{
  "num_attention_heads": 6,
  "vocab_size": 8192,
  "init_std_o": 0.0406,
  "batch_tokens": 131072
}
Each number is 200 + 30 x the weight over its row's rms, rounded and kept within 0 to 999. Layers, rows and columns count from 0. The size before them is the row's rms in percent of the matrix's.

# up: layer 5 MLP up, 1536x384, rms 0.0372, rows 840-892, columns 128-191
# down: layer 5 MLP down (transposed), 1536x384, rms 0.0318, rows 840-891, columns 128-191
up840,095,242,171,207,155,170,185,241,209,166,185,241,198,193,218,212,177,225,175,221,136,233,203,200,197,219,175,248,225,240,236,211,183,243,187,241,228,171,156,196,150,196,195,230,199,209,176,120,137,232,192,222,223,221,178,197,220,190,161,165,228,207,272,210,217
down840,091,189,188,213,173,202,203,241,182,192,152,210,208,219,222,234,220,214,264,199,224,142,130,143,224,170,179,189,195,211,210,198,179,234,182,187,247,202,202,233,181,159,186,226,201,170,213,222,152,244,193,183,145,214,173,206,271,190,196,218,202,221,191,206,270
up841,103,204,176,150,212,204,221,214,245,188,201,225,217,211,182,239,166,242,248,189,181,189,246,164,206,175,207,217,206,251,153,207,212,216,164,192,213,213,197,199,204,184,196,215,195,192,151,153,201,240,244,277,217,215,245,189,241,176,195,207,266,207,141,212,204
down841,104,149,250,182,222,173,214,192,171,180,197,218,156,202,205,230,199,230,184,202,224,177,168,238,220,256,172,212,184,203,208,267,183,208,228,190,264,202,204,244,182,208,250,210,203,211,149,264,250,192,211,226,170,198,279,187,187,194,193,201,213,234,200,207,191
up842,082,217,198,133,217,228,215,240,186,194,226,219,191,233,204,202,232,217,225,211,205,187,216,163,132,215,194,209,185,174,226,183,168,221,155,207,192,204,216,182,162,176,210,184,199,205,160,175,228,205,183,214,179,201,184,213,155,179,222,173,249,229,223,162,176
down842,091,157,191,198,212,177,190,155,187,174,153,188,216,178,187,199,174,157,221,219,245,215,198,219,190,208,215,223,228,206,161,236,161,193,199,203,182,201,228,210,225,188,235,177,208,198,173,229,225,159,188,185,235,216,205,206,238,187,195,226,198,234,213,179,194
up843,077,216,226,133,181,204,189,194,200,193,244,228,200,121,189,197,185,206,264,202,187,202,161,180,188,202,196,177,188,205,182,237,156,179,166,169,208,187,138,224,205,173,195,186,227,227,142,217,182,263,155,210,239,136,254,249,225,229,195,208,189,191,197,171,163
down843,090,185,188,188,228,161,275,187,216,148,225,123,176,175,241,193,223,176,185,170,190,246,156,203,185,186,229,166,207,185,242,221,151,236,167,197,183,209,183,163,192,222,213,225,229,220,208,207,205,196,201,152,210,187,194,173,239,179,182,271,232,239,182,226,206
up844,115,247,204,178,243,208,186,194,219,189,239,133,209,196,176,186,232,223,191,193,194,196,212,189,196,234,208,237,233,219,233,218,195,180,177,190,227,202,162,189,196,195,230,167,234,194,152,220,154,205,227,166,197,263,207,224,189,160,201,172,137,170,173,164,213
down844,112,259,173,264,183,240,189,128,264,203,210,213,136,179,187,227,230,203,216,188,156,232,213,178,227,217,223,175,169,211,221,213,177,243,196,214,165,253,176,186,160,178,244,151,142,182,223,196,187,209,162,233,214,265,218,185,199,183,207,185,222,184,197,173,199
up845,122,226,221,250,210,221,177,245,175,150,175,141,165,184,204,167,202,187,163,212,205,162,162,181,151,208,229,197,215,212,201,204,204,187,190,191,192,251,188,236,201,221,165,216,284,201,177,82,281,181,187,246,209,171,228,235,189,176,170,222,201,138,182,141,184
down845,131,228,186,193,174,237,200,208,194,133,214,193,152,206,197,187,151,182,154,172,218,201,206,217,213,181,211,176,245,206,196,217,239,164,182,190,200,210,184,201,149,167,212,249,256,197,205,188,184,184,183,205,175,210,226,231,192,195,201,229,192,159,208,189,203
up846,100,195,182,235,207,161,176,198,224,205,217,153,181,203,157,219,188,182,152,170,213,122,255,149,147,156,192,194,241,174,154,197,193,172,233,117,203,168,219,175,203,240,225,209,171,152,192,250,162,170,230,219,242,229,224,177,158,175,209,220,222,171,174,144,175
down846,102,187,253,175,161,173,229,266,164,162,223,182,244,193,206,160,273,139,249,182,189,182,229,194,221,223,212,214,214,185,204,204,166,260,235,189,230,244,216,203,223,189,206,191,174,237,257,229,245,171,206,267,218,214,255,212,182,179,189,213,128,222,209,239,145
up847,096,170,229,192,174,145,280,178,274,155,201,205,243,228,195,274,170,157,223,219,212,208,233,207,140,191,178,191,240,226,178,228,192,206,181,153,202,203,187,185,217,198,231,210,245,175,210,291,219,179,253,197,218,149,228,212,215,213,159,160,228,198,220,192,211
down847,097,241,149,218,201,196,203,192,176,199,196,202,196,154,193,222,183,183,217,187,182,164,162,197,191,228,195,242,175,178,250,210,256,235,243,220,173,184,192,216,251,232,205,201,192,192,201,270,203,221,208,236,218,230,172,163,202,224,196,246,220,184,177,198,187
up848,096,225,208,190,235,171,233,194,235,180,230,196,219,168,278,200,176,182,212,157,167,188,201,203,149,249,192,169,245,208,237,201,182,238,227,149,234,204,229,247,205,175,181,189,227,204,196,237,116,229,180,217,220,237,212,174,204,179,181,209,196,222,147,165,152
down848,103,198,193,221,235,146,192,220,176,182,214,163,182,218,202,279,232,201,196,231,186,167,155,222,163,170,209,198,190,165,188,190,211,251,203,187,154,207,228,161,232,196,206,192,219,213,224,228,221,218,183,237,165,180,240,226,295,186,194,196,252,175,187,172,209
up849,097,195,246,188,242,189,170,202,222,189,205,192,196,241,234,221,231,222,212,172,174,204,182,199,204,202,233,182,223,169,187,149,196,194,216,187,215,197,200,218,161,205,144,190,191,206,147,168,190,212,227,210,236,175,209,246,198,245,178,170,169,219,215,165,163
down849,098,186,188,169,215,208,199,196,191,200,198,204,195,229,207,205,235,224,216,224,218,222,205,186,179,170,215,224,199,162,263,200,167,283,260,184,206,221,204,250,234,185,209,204,256,209,202,168,165,176,209,188,180,196,227,205,249,236,186,251,211,263,230,194,190
up850,100,182,219,200,254,257,193,210,184,198,183,173,226,205,204,202,175,210,184,223,170,215,124,230,166,265,199,265,148,175,216,185,161,185,184,187,222,198,207,188,174,222,180,246,224,173,245,161,273,235,219,168,179,219,208,197,254,207,179,202,227,196,232,201,167
down850,097,262,170,192,241,206,221,206,138,217,229,192,172,231,209,234,189,195,255,225,164,200,183,227,196,228,225,243,215,214,182,188,179,176,189,154,193,216,181,185,147,194,175,213,198,200,176,178,165,226,222,152,176,210,214,175,133,228,206,183,200,182,235,115,182
up851,084,230,258,207,200,255,230,250,278,156,195,167,208,213,227,187,237,149,267,168,252,249,220,245,246,209,233,200,165,249,182,245,174,232,180,203,171,189,189,233,202,210,163,182,171,184,206,194,250,223,146,158,205,233,146,242,221,173,192,160,193,248,197,146,186
down851,089,207,192,182,187,222,219,174,219,230,138,183,159,183,176,228,207,236,147,211,159,187,140,220,111,155,209,184,261,229,186,158,206,184,224,171,234,264,173,174,209,198,193,238,212,222,177,228,159,208,230,184,223,155,151,203,204,145,181,263,186,167,160,171,198
up852,097,247,211,188,216,202,201,232,152,194,243,161,234,218,182,237,170,177,221,194,226,240,260,148,210,235,146,186,186,216,178,224,191,195,190,178,209,180,170,188,193,193,157,234,182,154,213,199,215,163,211,220,234,222,205,177,210,210,191,197,215,232,209,170,252
down852,099,211,233,216,184,214,141,211,172,175,255,214,170,230,208,212,205,229,171,233,193,209,232,204,146,228,204,192,174,142,146,129,222,164,224,185,222,210,195,143,238,268,214,227,192,241,197,251,224,169,193,209,207,203,207,171,227,222,242,182,251,169,198,199,201
up853,092,240,243,180,148,179,165,206,174,185,258,224,266,228,238,218,187,200,272,190,187,181,190,152,220,160,211,199,149,195,183,191,171,135,182,154,197,169,234,201,194,191,219,241,163,182,209,186,226,225,164,196,250,135,173,206,196,245,236,159,208,149,209,222,227
down853,093,175,173,159,156,212,155,182,176,165,184,142,182,175,218,186,147,106,143,215,228,217,186,178,177,259,198,216,155,185,223,230,193,218,227,228,166,219,198,201,204,227,258,193,221,166,218,216,240,231,211,207,178,219,181,171,137,157,211,239,212,172,167,193,196
up854,108,208,203,201,209,222,152,205,190,218,213,165,202,204,132,148,184,222,153,231,236,193,221,210,196,192,243,223,227,233,156,224,180,204,175,197,213,231,177,150,156,160,240,210,290,190,204,207,205,230,229,184,197,163,238,188,186,185,185,173,229,194,192,180,163
down854,108,278,239,210,241,198,201,193,218,257,143,232,182,220,160,222,210,239,154,249,217,242,193,184,182,244,246,256,209,216,170,241,157,197,188,132,205,243,208,225,211,209,215,229,187,210,188,236,186,158,236,171,228,133,199,199,180,180,219,193,239,160,203,195,222
up855,109,221,196,205,203,215,159,188,234,198,257,209,225,222,247,173,178,186,209,189,184,254,176,207,165,189,190,214,242,238,216,212,157,221,164,176,186,169,231,209,192,149,174,191,234,187,212,201,134,196,218,217,192,203,221,197,147,251,203,194,234,211,149,232,183
down855,107,218,207,155,189,183,161,226,220,250,119,200,160,231,187,188,182,222,175,234,206,160,197,213,184,234,165,178,228,228,191,233,155,194,131,195,226,216,241,202,187,222,180,203,209,207,191,135,212,189,127,188,199,158,191,149,195,212,232,209,193,140,211,220,217
up856,101,190,187,143,181,222,220,158,191,230,245,229,224,177,174,206,191,168,167,177,233,172,223,172,262,209,237,244,213,178,182,182,163,190,184,180,246,209,216,169,199,164,215,206,197,218,185,220,90,230,204,199,190,217,216,203,215,228,221,193,188,272,200,227,196
down856,099,234,229,173,184,185,257,207,129,233,179,238,205,210,185,196,163,241,204,235,249,263,210,190,173,118,206,190,219,254,188,226,161,180,222,213,237,185,214,180,182,115,200,219,195,185,219,177,138,177,241,161,213,236,195,167,218,126,201,200,221,237,218,190,179
up857,099,230,206,205,225,230,179,191,175,219,206,208,200,261,197,186,190,192,189,177,174,147,140,207,207,233,226,217,172,166,171,171,195,227,204,212,212,220,138,188,186,197,194,209,171,167,207,195,256,168,197,186,211,187,146,235,197,152,199,186,211,181,185,191,201
down857,108,194,203,185,171,225,185,213,228,235,239,188,183,240,183,250,240,193,218,178,196,195,153,206,218,186,187,228,221,203,197,222,216,211,177,251,229,263,225,193,214,221,264,229,261,203,220,175,180,195,175,160,236,219,199,150,184,192,233,233,227,200,241,187,190
up858,082,210,197,210,193,189,217,230,197,170,228,268,223,168,232,210,188,237,168,228,176,174,167,193,174,164,133,185,234,206,217,215,201,181,183,251,221,202,120,167,255,182,239,143,217,200,219,186,213,194,216,239,195,152,219,241,212,230,199,231,202,188,201,257,195
down858,084,203,216,203,214,142,221,238,174,214,202,175,118,216,173,212,145,163,209,194,167,172,186,237,202,165,238,207,194,206,184,204,277,201,181,232,233,202,183,169,197,206,169,209,190,164,212,180,234,213,231,242,178,166,209,181,180,236,161,176,206,193,200,197,188
up859,113,218,201,211,176,189,195,227,198,219,257,258,198,183,212,216,131,175,160,158,190,208,219,208,227,213,146,180,254,108,228,209,178,220,195,183,229,182,196,180,230,249,137,181,202,185,199,207,207,198,284,168,202,154,172,197,187,233,173,184,164,190,165,194,232
down859,112,237,181,171,228,219,178,217,262,197,195,186,182,207,171,212,226,206,170,247,216,189,181,253,181,177,150,252,172,175,162,221,184,229,194,237,246,215,174,165,215,238,235,205,173,168,203,185,218,218,218,177,228,168,182,144,251,216,228,161,189,177,158,184,194
up860,096,212,192,210,202,198,191,227,173,181,216,152,244,229,213,183,174,129,171,169,166,232,193,173,188,190,184,181,166,163,218,254,197,228,234,172,194,217,234,214,194,190,157,176,194,163,235,198,173,223,173,203,192,190,215,246,199,219,230,282,200,221,263,198,159
down860,097,212,185,160,205,166,179,219,181,219,169,224,130,198,224,248,169,183,210,246,182,229,214,205,224,188,203,200,201,189,234,171,220,151,181,134,249,243,190,230,180,180,159,208,207,216,229,154,161,212,207,249,237,198,184,207,160,237,200,212,133,184,206,237,176
up861,098,233,234,210,213,189,216,229,174,217,221,203,189,168,227,216,229,228,207,162,140,187,190,217,229,240,243,211,223,261,222,173,206,258,233,209,253,208,224,208,172,213,209,224,210,206,169,208,179,194,165,214,252,198,177,216,241,167,152,202,180,220,168,220,209
down861,097,184,212,168,215,182,219,206,186,185,171,148,202,202,134,167,199,181,246,205,131,205,190,170,223,140,262,204,232,174,213,218,180,167,212,156,178,156,234,165,183,201,212,234,207,185,213,224,194,248,164,212,206,185,193,204,263,213,201,209,184,186,209,192,150
up862,097,207,248,172,184,128,189,172,222,175,227,214,226,218,186,232,220,183,202,146,149,198,175,197,182,200,252,193,191,177,203,191,190,211,208,175,170,201,236,180,173,245,192,207,230,195,164,215,146,189,230,204,223,196,240,204,256,188,143,161,178,196,215,172,236
down862,103,189,225,201,198,243,175,181,225,223,202,144,193,228,196,221,240,198,181,163,220,232,245,222,229,239,195,212,146,181,225,234,216,209,237,216,149,194,132,218,181,177,205,200,271,172,227,182,256,223,235,186,213,212,189,202,143,228,191,204,249,206,166,191,216
up863,111,212,173,207,104,188,164,194,171,200,208,173,235,242,199,193,206,217,134,155,230,208,194,187,149,260,170,289,201,182,242,193,191,202,228,150,224,234,214,208,182,156,199,203,168,184,165,209,182,182,198,230,185,225,166,242,218,172,237,132,161,254,244,222,181
down863,106,179,175,148,268,250,181,238,217,145,217,277,217,133,221,162,170,217,193,226,184,193,209,186,145,147,178,225,252,201,196,275,216,226,222,237,210,194,186,200,262,213,228,196,231,179,216,229,200,221,214,185,153,199,188,221,180,215,196,171,225,191,184,225,221
up864,107,279,232,190,169,249,226,184,202,211,191,154,231,196,146,191,224,215,157,224,229,174,239,173,196,170,200,215,246,232,183,232,196,166,256,165,239,201,215,216,148,207,207,201,209,224,219,234,255,215,182,155,258,190,197,205,190,177,158,206,187,227,175,222,161
down864,108,184,239,193,203,174,204,150,183,237,171,222,152,144,157,167,243,269,193,244,169,215,214,213,213,202,226,184,207,182,249,183,230,209,249,157,235,228,212,156,194,238,175,177,149,214,172,222,222,159,209,212,214,190,160,147,219,205,173,245,229,224,241,200,201
up865,103,188,228,192,172,199,194,233,239,194,225,175,192,240,206,237,148,202,229,191,199,186,240,201,291,207,143,173,163,197,193,173,206,217,200,198,225,158,176,151,196,206,181,204,215,217,200,175,175,191,184,213,209,183,213,178,179,264,230,225,193,180,248,220,186
down865,107,204,141,176,216,173,155,180,223,210,147,178,243,223,165,88,272,207,208,226,192,267,206,207,157,213,249,175,225,221,204,209,179,201,206,186,239,287,253,252,233,231,188,207,183,247,249,189,240,214,224,150,178,146,203,223,206,195,191,226,201,147,155,199,214
up866,111,252,249,207,181,168,216,190,173,151,208,215,215,165,224,213,181,244,246,234,204,177,226,159,177,205,201,106,138,91,216,194,184,205,224,207,220,206,204,189,206,192,201,192,253,222,232,190,219,182,200,255,218,160,153,203,218,230,203,209,187,210,202,146,268
down866,105,223,167,176,248,195,160,199,203,194,215,211,215,182,189,231,261,217,127,273,205,177,199,220,164,240,236,181,216,140,170,243,208,200,186,218,194,168,213,199,238,230,205,199,201,233,217,191,198,266,228,148,229,218,226,242,215,247,195,233,210,210,186,179,194
up867,095,211,238,237,234,212,214,199,257,238,199,186,156,224,149,225,181,187,178,194,207,198,204,191,144,214,215,168,233,203,150,199,186,225,143,158,194,186,190,165,208,220,243,215,242,160,212,191,220,259,169,235,160,190,200,203,142,216,157,172,222,194,196,190,239
down867,098,201,206,259,173,167,205,177,262,186,242,233,169,212,238,226,198,221,201,236,190,278,199,187,149,168,208,168,162,198,161,208,211,164,222,202,175,203,147,168,196,182,213,230,167,186,200,190,181,194,184,249,211,200,176,167,183,190,235,220,264,213,168,242,228
up868,099,214,222,182,180,221,210,231,189,208,161,287,239,227,225,187,173,275,254,215,218,206,162,230,195,191,212,194,148,207,174,198,167,189,193,224,232,224,222,187,95,220,254,271,212,181,202,156,172,221,163,199,192,185,209,149,226,206,271,165,215,167,197,233,194
down868,098,223,184,220,156,262,185,128,222,206,200,203,196,279,204,145,239,195,200,243,199,280,183,211,195,200,176,192,179,219,187,207,140,169,247,211,166,255,245,249,187,208,208,238,186,160,232,213,184,190,173,233,188,216,208,149,191,182,201,191,205,195,198,179,195
up869,102,199,196,204,218,237,197,227,201,187,228,198,204,248,253,207,195,212,152,132,203,132,188,193,214,221,199,145,191,167,203,182,187,218,184,173,238,212,185,218,200,199,220,184,196,192,235,175,147,236,170,193,198,161,208,145,201,214,197,252,193,206,224,155,148
down869,099,206,146,170,151,193,192,152,214,197,227,267,198,201,184,161,224,213,161,178,208,201,174,260,158,193,198,236,235,165,225,214,152,188,154,168,206,225,235,190,174,197,232,201,168,222,229,190,201,210,215,230,240,163,172,220,217,145,221,162,170,159,178,112,207
up870,096,183,208,183,217,214,203,227,264,154,232,217,193,168,177,175,207,224,141,168,191,194,167,170,150,206,214,229,173,186,209,198,232,260,167,156,215,222,186,198,229,176,187,193,167,197,219,146,201,251,206,186,182,180,198,206,222,180,217,202,222,194,184,223,164
down870,089,235,215,173,181,197,214,251,208,162,151,170,176,196,197,193,215,237,281,226,168,184,221,146,218,138,175,218,201,177,173,224,249,194,206,195,131,192,202,206,227,203,204,201,255,144,254,240,205,227,175,177,205,201,242,219,199,245,133,184,164,274,222,183,210
up871,111,224,222,199,194,211,187,225,274,163,196,143,233,161,216,222,166,239,165,215,185,188,203,222,182,185,187,145,223,209,231,186,174,223,173,213,206,242,183,238,164,187,194,170,216,208,184,182,218,224,211,180,199,219,211,189,204,237,202,186,165,197,128,234,219
down871,110,195,178,226,218,173,242,136,237,223,154,162,188,163,209,222,232,269,214,166,134,224,192,205,159,201,188,234,194,188,226,233,216,191,201,231,201,194,215,222,195,187,158,166,192,193,186,219,198,201,216,150,225,247,219,232,204,220,175,210,205,186,176,175,178
up872,084,178,185,176,225,231,203,219,233,228,191,211,226,173,212,205,187,178,180,210,203,202,166,191,219,211,229,193,155,207,151,151,228,262,229,209,244,191,175,246,168,191,200,217,194,248,165,222,238,154,237,206,103,208,158,198,208,230,197,188,230,157,203,211,222
down872,086,152,203,184,150,274,206,186,267,172,178,242,235,189,188,214,170,232,228,211,217,215,162,214,248,183,214,230,144,178,165,137,291,222,168,190,192,188,182,196,178,159,190,255,165,214,226,174,227,204,240,192,110,200,141,231,205,226,251,176,195,225,213,206,181
up873,111,211,205,200,219,237,142,220,203,140,185,250,234,214,176,188,160,198,141,195,186,175,253,214,202,239,164,168,157,206,179,178,210,232,180,226,193,214,246,198,174,183,206,190,231,232,228,204,203,215,163,183,190,157,180,189,231,191,231,224,228,193,259,173,181
down873,112,189,220,161,223,176,211,210,164,234,222,187,218,187,219,234,195,170,123,189,209,283,215,186,218,220,208,223,176,153,185,186,195,207,171,185,266,219,200,199,147,231,208,213,167,162,168,190,214,216,204,188,196,195,170,168,189,223,205,222,206,232,204,176,168
up874,090,206,188,220,205,154,190,172,232,141,189,151,208,177,238,201,178,245,255,170,177,186,254,177,195,208,153,215,157,240,258,195,220,206,253,189,194,211,225,166,148,182,217,241,228,167,154,182,228,208,276,291,200,176,210,217,188,159,203,161,172,199,213,170,113
down874,095,221,189,190,200,137,229,199,250,185,158,197,199,151,205,162,233,215,233,188,217,162,218,248,216,194,148,202,159,224,217,201,227,235,208,224,191,171,219,187,198,228,215,251,195,180,203,140,243,119,188,192,327,152,216,163,249,222,222,130,140,211,203,206,164
up875,096,233,244,194,170,198,194,236,253,227,219,222,217,167,157,171,242,194,242,166,226,144,209,217,185,181,155,205,181,196,206,207,172,206,234,180,197,192,187,190,215,154,176,225,187,187,158,156,198,203,230,187,174,89,129,223,181,188,172,183,170,193,174,207,243
down875,095,141,151,220,171,139,171,190,211,211,241,211,206,199,278,191,199,185,186,233,162,174,225,250,193,185,206,177,235,183,238,246,163,222,227,212,167,204,240,196,142,179,206,178,214,194,224,189,171,145,144,167,193,200,210,178,221,170,261,207,199,219,209,190,244
up876,101,233,204,191,167,206,166,240,173,241,210,210,237,163,168,199,188,223,208,204,206,189,164,169,211,156,187,223,129,245,219,169,185,251,163,193,236,220,236,186,187,195,224,161,199,193,178,216,235,214,259,221,147,193,170,196,197,168,198,190,187,212,245,230,172
down876,108,201,183,249,160,235,178,172,183,215,144,220,179,157,189,179,200,267,216,200,193,205,175,208,201,172,164,206,146,220,186,188,219,218,234,241,174,218,251,248,201,210,216,193,190,204,222,164,197,115,211,216,171,189,176,214,169,212,149,216,226,188,212,193,180
up877,107,228,221,195,217,177,127,167,194,214,203,177,231,201,223,232,200,207,223,157,186,238,204,188,207,169,179,233,253,161,248,193,215,214,222,221,216,221,164,168,226,237,173,169,256,181,217,209,98,215,170,207,198,219,221,236,172,175,192,233,158,160,176,133,187
down877,097,231,183,166,222,218,153,139,179,226,245,197,172,146,199,180,240,255,178,269,179,207,213,117,223,156,218,219,203,186,225,173,296,190,185,179,170,230,175,260,204,200,225,234,216,184,196,237,203,215,211,258,199,193,232,164,184,162,215,175,191,163,170,173,260
up878,100,245,193,224,175,201,206,241,248,186,233,197,249,199,196,181,203,224,222,171,221,224,220,232,178,243,175,182,210,241,230,186,191,194,195,194,236,247,206,203,177,146,165,181,237,202,183,188,216,186,201,231,149,232,168,219,170,221,230,196,161,153,190,219,196
down878,102,198,161,191,151,245,197,226,191,216,284,180,248,144,201,213,182,146,176,145,208,210,233,234,194,211,234,243,224,243,178,189,184,190,204,194,218,250,226,229,264,168,259,197,203,200,230,238,180,200,258,193,225,240,220,196,183,179,183,229,176,242,107,274,181
up879,103,190,206,207,213,224,152,206,248,201,220,140,201,123,192,237,198,245,216,201,203,202,175,219,167,192,234,207,188,202,140,170,186,217,215,199,196,267,176,169,203,171,226,201,226,163,211,206,227,208,241,180,197,208,222,243,242,221,239,168,262,135,214,196,206
down879,101,243,206,178,185,130,186,226,189,227,176,154,194,143,191,195,208,165,252,204,230,197,148,211,195,146,238,249,153,224,153,204,183,249,191,207,159,222,222,175,208,165,216,257,158,177,237,189,225,241,149,242,199,223,201,178,154,192,209,228,258,166,236,243,179
up880,111,185,243,173,236,193,181,222,224,206,204,182,212,174,209,150,160,148,177,195,193,170,168,221,173,208,177,214,142,192,123,174,212,260,204,177,197,203,199,202,144,283,158,228,198,181,159,226,238,239,215,215,261,178,224,226,218,179,198,175,234,181,161,173,215
down880,106,194,190,213,231,195,180,220,185,177,203,207,206,234,191,137,192,129,181,178,203,197,208,199,156,224,181,202,208,139,242,210,250,261,152,153,193,190,192,187,206,239,202,158,215,235,171,200,202,193,228,145,217,189,165,157,205,223,218,240,203,218,166,158,287
up881,100,202,182,204,205,207,183,236,318,224,209,183,180,196,203,229,222,214,219,174,185,178,193,165,205,163,215,202,196,212,187,164,189,234,168,178,211,189,144,210,204,214,203,210,187,210,200,204,265,152,221,147,184,214,226,190,183,205,136,188,206,268,152,201,211
down881,096,170,220,221,175,175,203,215,231,221,203,200,159,183,229,227,207,241,200,186,235,170,256,223,202,192,167,168,205,231,214,176,182,189,147,199,236,221,208,219,170,202,156,227,196,245,203,232,206,185,211,243,183,198,181,243,205,174,197,157,230,174,192,226,182
up882,102,290,249,230,182,195,157,205,246,237,201,197,228,191,234,187,151,154,188,173,173,218,192,168,265,169,153,193,205,206,243,228,215,138,242,214,189,213,205,178,169,171,209,210,146,214,195,231,190,211,156,231,197,180,159,166,184,238,222,200,230,155,237,218,217
down882,096,175,213,203,199,184,229,155,224,162,199,172,200,204,192,188,212,176,189,155,170,262,229,232,267,205,200,206,194,158,223,225,219,208,233,188,161,224,240,216,143,202,212,155,194,191,221,235,171,168,174,175,170,183,212,196,207,189,211,267,234,254,172,177,182
up883,113,212,219,177,238,213,174,190,243,187,205,147,173,259,211,229,221,204,174,246,203,152,171,174,206,171,179,217,200,166,164,216,164,215,187,207,214,188,233,159,206,182,184,178,202,205,194,192,214,207,206,219,186,188,182,241,152,224,201,200,177,179,206,171,167
down883,112,196,217,190,175,232,179,204,198,230,222,264,202,178,199,176,214,186,225,196,184,209,196,221,143,227,239,270,216,208,199,205,195,178,193,168,220,187,229,217,185,221,198,208,208,203,176,178,220,166,163,141,171,220,221,184,186,249,224,129,228,212,180,155,179
up884,102,257,227,175,250,188,229,243,237,156,245,249,192,180,228,197,204,239,262,213,200,244,154,210,163,182,210,196,184,230,233,234,182,187,215,198,216,206,172,135,186,206,162,183,228,187,92,215,200,221,208,209,205,181,107,211,219,284,193,181,143,185,142,230,257
down884,106,239,178,207,221,203,211,227,173,211,215,199,197,206,182,203,212,199,229,175,231,221,134,169,185,164,204,206,197,205,194,162,183,183,116,184,211,207,228,141,181,282,202,202,194,174,183,198,203,271,207,154,189,255,149,217,183,238,217,159,193,208,252,235,224
up885,111,246,200,174,168,224,182,191,184,207,229,216,216,224,186,254,224,176,140,183,249,202,183,162,167,225,189,169,183,189,186,191,161,229,113,220,216,226,185,185,197,229,184,156,260,178,175,225,165,190,221,181,189,202,186,218,157,226,203,249,213,233,214,193,175
down885,109,192,232,193,180,183,216,212,204,151,178,221,245,227,169,224,244,220,207,233,247,228,179,225,183,222,230,143,125,209,152,222,139,220,203,256,171,208,184,195,222,215,237,156,238,154,179,228,241,179,232,233,221,218,198,156,263,221,194,203,264,187,182,216,148
up886,090,200,229,160,196,223,245,237,203,205,166,191,199,167,248,236,204,203,226,184,173,177,203,163,204,189,182,178,192,193,173,206,221,150,196,244,226,202,184,192,178,195,196,214,209,190,188,214,200,229,193,244,190,227,176,207,194,217,174,215,221,198,145,155,181
down886,093,200,233,211,217,195,217,231,161,183,191,148,224,209,209,219,207,171,195,178,172,189,244,191,158,216,220,205,246,168,220,240,285,194,180,211,209,152,193,218,176,205,219,251,182,198,156,211,263,208,183,261,190,198,203,188,224,179,180,233,214,196,227,216,257
up887,101,272,238,179,162,220,220,178,205,181,277,186,190,269,242,228,242,213,178,214,241,186,187,179,223,246,223,178,279,208,202,156,216,172,238,182,218,187,202,166,154,207,221,183,232,220,212,192,193,147,199,256,193,197,214,191,177,254,233,191,197,121,189,197,232
down887,101,213,158,217,188,243,215,202,190,176,212,264,149,241,230,227,228,148,225,182,216,211,163,238,244,175,216,211,262,199,215,170,260,137,209,205,245,175,200,187,191,230,167,208,220,213,207,220,202,205,157,179,276,168,262,164,171,196,184,199,186,150,191,163,211
up888,086,174,208,232,219,253,141,200,185,235,166,180,204,222,211,208,154,264,191,170,225,151,163,175,183,196,161,157,203,212,167,161,148,186,199,181,243,192,186,138,177,130,192,224,275,192,220,179,192,209,212,238,235,220,209,243,199,253,140,207,186,203,208,181,257
down888,092,178,219,207,190,189,213,166,171,135,193,224,201,242,222,195,215,165,225,201,206,216,240,201,181,193,201,197,166,243,234,200,201,194,220,159,191,164,195,212,217,199,188,193,213,225,145,201,213,226,204,213,198,213,200,182,209,171,202,184,225,218,162,196,177
up889,098,205,218,201,205,203,243,221,220,216,211,214,210,228,205,219,256,166,251,209,196,251,232,180,160,183,152,220,161,211,223,174,184,200,164,182,218,177,183,186,170,185,146,178,178,181,200,152,185,179,233,171,214,140,179,216,172,193,214,199,214,211,168,194,191
down889,102,186,126,226,123,156,177,197,209,192,167,220,226,264,251,227,226,217,182,218,197,168,149,134,195,209,221,192,181,204,162,184,184,253,151,150,232,171,209,193,194,179,189,183,150,156,229,259,235,140,204,162,192,196,188,194,212,214,172,170,222,239,176,191,213
up890,114,225,172,164,175,205,162,201,212,266,233,217,212,235,182,219,173,179,232,208,142,170,251,208,213,189,188,184,202,279,216,166,208,240,174,186,213,200,154,202,138,210,214,250,180,164,243,179,265,223,207,238,221,177,184,178,171,197,239,153,189,217,149,183,211
down890,111,211,200,235,171,238,182,227,172,197,207,165,227,155,235,186,195,201,154,190,243,198,201,192,249,222,152,192,252,158,213,179,189,191,191,191,205,157,200,189,208,192,162,164,197,240,169,196,175,216,197,201,210,217,150,218,222,181,206,200,121,162,166,204,210
up891,094,202,135,181,156,199,198,172,186,188,224,168,199,252,182,203,229,216,172,210,155,190,190,224,161,191,234,199,186,183,159,139,162,206,205,174,230,233,236,196,198,219,173,186,210,216,242,196,186,189,141,228,251,155,243,189,264,214,216,174,214,191,215,190,165
down891,097,236,283,225,262,207,224,244,234,247,216,209,192,148,188,182,160,214,240,182,224,213,177,185,170,194,200,221,163,263,239,252,217,282,198,217,216,216,180,154,181,158,199,194,216,167,143,212,268,203,200,179,179,210,160,209,185,208,141,191,195,148,173,219,238
up892,103,169,240,184,174,222,192,184,165,188,206,194,221,190,216,164,202,193,196,200,182,135,202,178,229,194,151,193,191,193,225,167,184,268,207,160,210,247,198,168,199,193,209,234,180,182,175,208,152,240,205,175,204,141,236,252,168,253,159,233,149,195,199,199,193